config = dict(
    d_model=320,
    n_head=5,
    activation='swiglu',
    extras=['local attention windows', 'gated attention', 'norms scaled by depth', 'capped logits'],
    optimizer='adamw',
    lr_head=0.00719,
    warmup_steps=442,
    decay_shape='linear',
    train_tokens=649900000,
)
Each number is 500 + 50 x the weight over its row's rms, rounded and kept within 0 to 999. Layers, rows and columns count from 0. Numbers have three digits each. The size before them is the row's rms in percent of the matrix's.

# down: layer 6 MLP down (transposed), 640x320, rms 0.0554, rows 113-138, columns 80-159
# gate: layer 6 MLP gate, 640x320, rms 0.0634, rows 114-138, columns 80-159
# up: layer 6 MLP up, 640x320, rms 0.0593, rows 114-138, columns 80-159
down113 106:446534501450475446520549449469487568520547482502524490563533523438471405522468514484473515540555473444504350467526484485553639528508501444496429475557447473488545480495461472499585511463563491587512442489431446546438479553538466459526520442
gate114 100:509521601449491549565441569534600462492470561502487519560463536519527477450569408465595516520605446577607512477478545603476500488498485458506503513443428478547461490514498511574437546512446479512511551425537580500626495411538538502470455497
up114 099:500465543495440513400406495522462571444450416551558527527454503523495558541514465525526585509449490497446515442469520454443605540460506575490500475507463410511559491537514450474438516456495496529516550520514495540518446502566478503539463413
down114 106:449467557437443401610470474501546445476516605540537553468519475545492466443422496434545544482495535462602470563450550555482556490519509482511551619509472580466467486489454514517497552482473439544494468499494482500489532471444445485485437479
gate115 097:486579495510522506409502423469562447488526441494496539462491415505398419583471533480489452617525402603540526478523463493566472412500510444450451504509447516444490507462495531392589517467468473462534470503529508528417550411511557452453460570
up115 091:508529542514513499514552553480676471498548522454565438472499530401453477394456499492512551521528423471487501552377502500512473488594511475444514525542467546560447468485462374469496512541533528447432489549433559416485537498608412477475462455
down115 093:579529438495515504590487494503351499487494509476456435524543489599549522493542538535511528435514579524448530554528515509451597465461518500573556507532465404381554526533485587541531560447472540559487357537491512599525449409445482553564512596
gate116 094:419524488466465532578448440481513469407510438534568479571497500465521497421383431487614587528556451490513542581532547431536529473456513451489511440431536504497487459478498553574514562549536545512558499417522462526473554404540473517512460521
up116 094:551460459496535483520479516477525502482474481504546454489542448406476487475396512597551528472498587502462402528528488495526504463476556435551586474481514413537526457487636489488586607472483441420531406551520425450556513428413448596582460562
down116 099:436497510444531624507504513465507476480425578536542536508395505466506485500504496438536569510412510482607531460446503429467519530513487568450411504504455541480477530489378488512537470518497675480476528401584470542470539539591457439420533534
gate117 107:459512515552479546503491543559416537550485474471550460513473481573475468554479504529492493578594456558504453538431538558540516529471442450533465505564457504555580489437488395526521435504464426468483497414472549451466525395466480505628525522
up117 103:450470531527418500475486505570477507603616455441546538609482452527407517592537518526541412541541543534492561439465496605482551517421438458475473466558476594552520416467445528530498459572520487479601482509483513476434543464409504543607479520
down117 087:545492482481458509525476549473569462493557489418408486585490590493486582499581501432497453463443533471507563423476534448463518516460495584494578485550575545597424550510473622494469401589565474498518414481509582466550510531510443592484530444
gate118 103:443443521549479530463425446476457520544566454383474485543595474440499517519493528500538403517475480521475430485475507410533517451563487565521488428462481466509478555549465401525425471507454502535575471558508554447521562379464459562511475436
up118 100:511504478623485475496482551484578542437490513509516479526522543458504527545575517520461499415499460502494478503570455482535443453504533441544498567522439501492529517512522437507464422544507564562536418411537511424531482565501566544435508435
down118 103:544534525431524514462497432514549531619552432424509489540458518462525514430464474510541459494483569492452577503424497502486539519523529558462582499522487358553482483491478494447548587569517408430524560550398519508478440427512432523512569563
gate119 096:514466600533560452574561607555526467531454427546536503545512452452565530530522514372534428485561546386464459496515466464507473546583506613485477481505449485515403462577491617628474445527506551442451572512504509417576515513457533529457543566
up119 106:485533462427518565534461545556484522456454428560566632621623481551528545523521479442598532449523461496551442491584558585400432446544477539588466471507481444380495493521456577526474505507476588372535637494512428464495498481498564489482467572
down119 107:422576456421459624465409507504536478465535578424533533541503547564441440583491414487508566464508532549559511510552544465502530414526515521546502502482498512467514580409493530431523475537496575468545537451557453471448479527531521520493513505
gate120 106:474483529554434498515589535530421498548493493648605572541514505530472500552385463485604500458539453534392427532522493495507492416486491470498579461566445495604553507426434496478454457392474433541540513481612554475517503487491507499537525502
up120 107:503435469525536558463535476500540566497560390504540472475518515541491494481472597534471493475432520471492568564530588481448606558468485579451482584474553594562531513478448464430470490530497552622476418481507519457533430416532435546533407506
down120 108:373520486472463524424547506544405494513429489514477438500578458441578562482495477502457544511522462554481413508505440491461479458480455479574397511447444463421556497528508400569452594559445495449556518525497568498622495533579488464378551547
gate121 108:519570492529551530516557469607444393539407546484478440503499599455437537538519471450488533446373388476474452527437529460544426527459508526467405502423504488530498477523517532515475474506444519534479532462455461435477390540527526400504521399
up121 105:441558573565456494446421547503544466400466525579439437523443402563527493518508475508481531467502435522455539489590403515529470486451436521511499567485489510490494448507484498402560549502535428504532474467468466510451540587567512542489460492
down121 111:505474519488568546438442510468567517464515489518495460494433355580567456541431509556494482459472470543473551393573484478478498515489474526543493551456542514507533461577538563488455488525499506513498474464602487430502561549535668550563515504
gate122 095:542545555530434439465545507521549462472399535509422537513458537549431473453377532548502447527511546528527514566512516397498553557643473506539550415504385496512564531526434510524581495558513458533433574479506432513506558439534450542531397489
up122 106:492589460487620475516469444533430534589597429645562468539583485487580497507504448454462616523468510488536429543475531614544484426495542466464380455491614512542522503421499512443464552544452540498518481483547510540461500531523425581523522412
down122 092:450559572499472549536473483488471500484469458512431576505500525586452539512551501480468410485475499537510504521488563419379531592573409512505523381510446515484394511446512425526500417548555531486388554433560455483541521479557461463552500512
gate123 096:539602414518558386504510454443541533516501414555490519461537478537531469422475485448548458496492450514551460525418573479522411550452417541470448433547542548368610574439536553505463454401494510509529513469551487610445508463521449487519456473
up123 094:571483491530481503444476501537571518475522568479437515455528438416485553431418425594599463459461514495560555541552582420529578597520515425538579476472412446511522612484444429486460560442516571481544482619516554513531363575523509552550489470
down123 101:478586493481501484571551470488511510471470386465526532523485560618525486468494360408498480513382559510498494540459562496513497453538517641517397483424481497432516482522520516513464551522468530527520501479413471460448493483463439465498461529
gate124 104:529525499525502464567499532586526528382354502473587480526533531422525577470500484448544535458553498512552454578442446469556498505485527538485540574457444407540457397528542493467509454468491463570432485480539502483458487452504440472543502445
up124 104:473608493531487520544362563521517488506581482611529486578515510514575545395473522521488549428502590536540473340561540606565519452502499514526477521516472530588483564446505469426475434548407530510445603473437482474521491463520444602479507504
down124 110:510506464528412344485483489529501571514530472570558550584463496658489510472459502562547543494526536517551542500573556466529452438443559513525420564515488542521495454544509508502495439500439493484344394420515482481523485481434527522489448512
gate125 100:382634539568534470465473467476543527404529458439461500497387499530501506574388572413543400490438439432461562534519446520470532543501422445443588468515552433534495556554486559551521508520668451454609512491411501532425572576501539467514544506
up125 096:500522557450559492543523474537400440490481524489504499498483482625513497533551400443611451491472467513541530486483489474521536455433479550558517407418599539420419446484484575477498498524359386467558536550517470571538451375423500498534478543
down125 094:530506464529426494509433533487556527495533456575541492462594570530454499462482506552535540530566567587601389472512573487505454457461479372472459568475426506536539535504573393513453489468487643654407484500596497408491473510460486460450481454
gate126 092:490507497565526482494567596465440503490468444496465497346446477529457433540499475436526495444420440472479459525538573419532488508514499516537425452477551594561552445445583427601489396635546514571483525542538474486522440502504492400557454586
up126 105:483544449501478523483515455575544505490590521544633532482514546551390481560426472473500528445574532458518531431451475615493434551543440427492467453442501585505495485465558391514533496537501450496447489432596509466463532552533527526561499554
down126 103:532489562527498452505551562479466489509500461487461498318502544574490522507470483477468487482395387444470461540500524406452495506525538581508462447496561593498516501541531545579489533537557513569482545494495525436515506449501538421525501495
gate127 091:521588468528576495558488535527474531535527559470521616534560544476536529515611492542515597491547429582465457527537532465500510441488508559553482513392583521472532542460558550536546546473499513476477536492587587589471453485461416581462468463
up127 101:562508507563476482438493506499512436483485466563493417562513508458550520557455462506472471529444540414497498519476432565646395571465433551398485473599508433445454543500603507428476449483475510564552450463528395463522559595485506427434406501
down127 095:451522427369575540512480565517469566594429525514497569596548514489432469513469546534490563480516447576478469510548570526507463526511452603495462469462541485521500512510580573422526503484522503478474435530522544522548495509434494555493504406
gate128 102:527447526512505472482506428530493573443478534494484549528514461493549548503482480439505461496600525504459453499479473610553458511532476423491443497496517542556505470488543536463553532496439467485333484552580473514468459593542395498517452552
up128 107:498515539430477470511497474481535579475460456516582555633496534464552529469550510485502559503511510602515516507455486548500573476480476509450511496491560513494389488413529426483472487446380537456400465395565529494591510477488422554529531536
down128 108:581536459540466502489482590513478492538589494469538506591536536495530484438438533536531428504489475536511563475487525493418493528532465586489544515538457541423439496419461499599453399589448538548532403388433559479494544444453531517528579581
gate129 101:431461507476495496561543467479574573476585565537478442502488508523543558400431522390540495494498500512485541457463560537530496409447483438476464569461564452534555497471486493486528586411529462575424573499471563526544618457617614527505418450
up129 105:512564459535485470373532594420426533465474402509579490522463522525453459637538492554481584499527551396435423558482494512519477482498432433506484460569580526623430556406476464503548474512461557533524413468576414471463539471488573511538456503
down129 103:462514545476539476639557419610533548478561479540594446435569558523504514413407527463539509469533493537563472543479608511477461501464464559500399488466510457559501602498507475550577567513486502487380527444398535586547552522538513539463496415
gate130 102:533524502513536450556442462506497567493457501554502524541516472525533510498571495394524523536505475523459425496521445526488501403421603605483472560470476499531506533545558642477453502477443479537480526464523501410510478484541464479461512513
up130 095:476453532470534489522603453425513506501530489497469479480444460503513556390544480399472518579540479557492467550519434494534497473483477451499522527428543476417495429539531464544490504480526473485520471513487414462486464613481495521503459543
down130 101:531539520566398516420511447476424528413438515504435528514563510521484497564547493520467470502524462442469501407469513516526508453510459469547411432561560531537552578567403434421578501527462480461449552462456533530467479509528484573523473556
gate131 087:474456455497469544347478513536528434489532467505554568495486476491485428519441533521456445397464494485529623463504501625509553406458409588554504525528456474661483455553511399528525487532540472498575517515491538544464486504482413584431498466
up131 082:481473453519483515493531500474404494574453420535443504525509590493527475417457481446458466466474593519498562488408512572412567536546544527528537465503420505505461425546500540592514474462529410475443541549522458544577456525511475519440525541
down131 087:509444532451496520595447504457632519512499567397535569433461454577504425505478540523543481482519494415531504483529523519445510510515495391510471547496539549503499442526509578478491484530500624552388431548554493541421569517473529462450458485
gate132 098:547484477521588474513471521529545473543434530399395370422514502598501467480510422419549431610450495562589508552401549496543542480500598471463402521455496541509544565497588495481503509526516506534387411424523545522553506534426432483561497467
up132 103:479556549558401460501553547481517542466537517612604496496517454469544548605511562447457524488586530445424523425545483525487521635572463541480573509540570539490532518445473532518548465485421529499548513500480493443461452555494495467503516526
down132 107:484457589549601433584517529527534487483512531447515436415572499501469447522541510435534443568539533481479483573454449578474519556508550455466575518574611502445571555477471392488441498477495496530459428463568481475475546568479463546432473467
gate133 100:641580462481468487487498423449506489521515486466461641588440452592467490442447479494579544488500472511477574569479557626553529439527507450497468396435500524469486568530533515553397520477498451509513554510436447577490599569547479473425487378
up133 098:535464478531584508515523498434546495489531527546576469502383481464499559482517543489570481592490559519513511459462449634538420397532484535536523565380565527526447429451599515444529526541509446453494506352466599493483503464522581474525495623
down133 092:477613491491458535524475508460467499493493419395445562500532465525405480485431485433499465528479515463507533577567464570474541402481498482430577456457481552518525549473572506554496526539476503468550536527484501508556501543448500491451508402
gate134 102:511453507506445500552489448523498521548456529557488529564492504500534456498448436539575469564606517498453495568464479553487484478507470509520449461534461524551424588470453590512515452515415560469519478454543501576415410453495527503426474461
up134 103:447447465452472438474480450510501528442482535455555457416543483474517564640441604412476508450380474534541445556501510491519490477565527553543540507548526453485590498484534443436534485482523454498529467548510506540544517535502375481443508434
down134 094:535506531570422561560493475403509537556522541481495546395483473600509530490563464400486421527596449421537471581533480522485374521514565551413416431457461537519491520568439501498504554459465499467419551527605514481475484448462474531511490482
gate135 104:564526496455484402547584594471503496494436467548499491467518476579600440478498422460508561458453454517506532453477569390499474394531536512489504590476476428568539461497519630560523485491536443497471503521505491542494511479407432491513514513
up135 101:550449382490573532536597497519561459509556547493518498544567480559521470477420551458464538471501587526532494567438523485529519503407554526543451536462421514556538421533585544483468449537413530483537489555447522576461503458533545437472488448
down135 106:457521583432476374519365482484504519530515462502414523501537510518623502467514502435406517490445453531437502439514530424479480564544458550434573542557530424513431478433493547501498511440438401486523536517529528580490400538423420545534508561
gate136 093:434530496453455538342506546470574522497525475587479618506506506446500496495453504515522549515544448557488588520495621506517536553423499491457508457512522545570400646525477509489444565458552500499464593480483537587528564379531499516459463445
up136 089:538478559383442534507548571511431555535462490459466513488536460505490482424426578481527483517547466509469511361619604460554584544468502464525467518535469496432599493480471545509507512554576507505523508545474426631463490518529443507563406542
down136 087:384457516503569557595535487516592527529536477513510608502442550547426487495577438556417475516468565567580503584503445469469459507530468587489474502605481526522500523580554459444432530460403480479483483557537563438525397554423446618538576484
gate137 107:496451466492431446453529564549413537546482426477573588510515410505482456463467459511511582469522504434514526488464480550511471490537540504485486468493481504497485566521621561519553520410507466568474497545587509445382529582505530548518488536
up137 105:539361477473407517497497596547468537477462462463552470484445428485457560482523422539551464532444357523552531424515617499536426492519388468596479516384512509527496439409495460541611446484550376537425579548412463485478432517545519407499455502
down137 104:523535522501439531472607564458463515552451522468462542485461515513450537496516568455464488467451578462464608521598466517597457557512567495362532424438493517463412535615527511408448496551562544428536517518490522491469546536477508583532515602
gate138 088:444455518450471512533521513504476475423439509576548484471483463445547560472540495530460552435556531450489498482520570538524536520478503453498368536478547506459456538501438561530491472544460485554506447505492501538482447555552490479629439488
up138 092:529498529494496518497432493487465534509494509447403481497422585530512538486551498534566400562485524533517510532485539510452458504518534432487466483475438540444505513468535568495465497459507411464484365474569415554514420513414536365507455472
down138 095:557543557481548493592472446451475474545459555433506535465514573555527489506507557440470487570438494501492470464479451459431498520504454520530519436516463531498520483503566605445514459518457462505464396524433451464442566480449440534520452497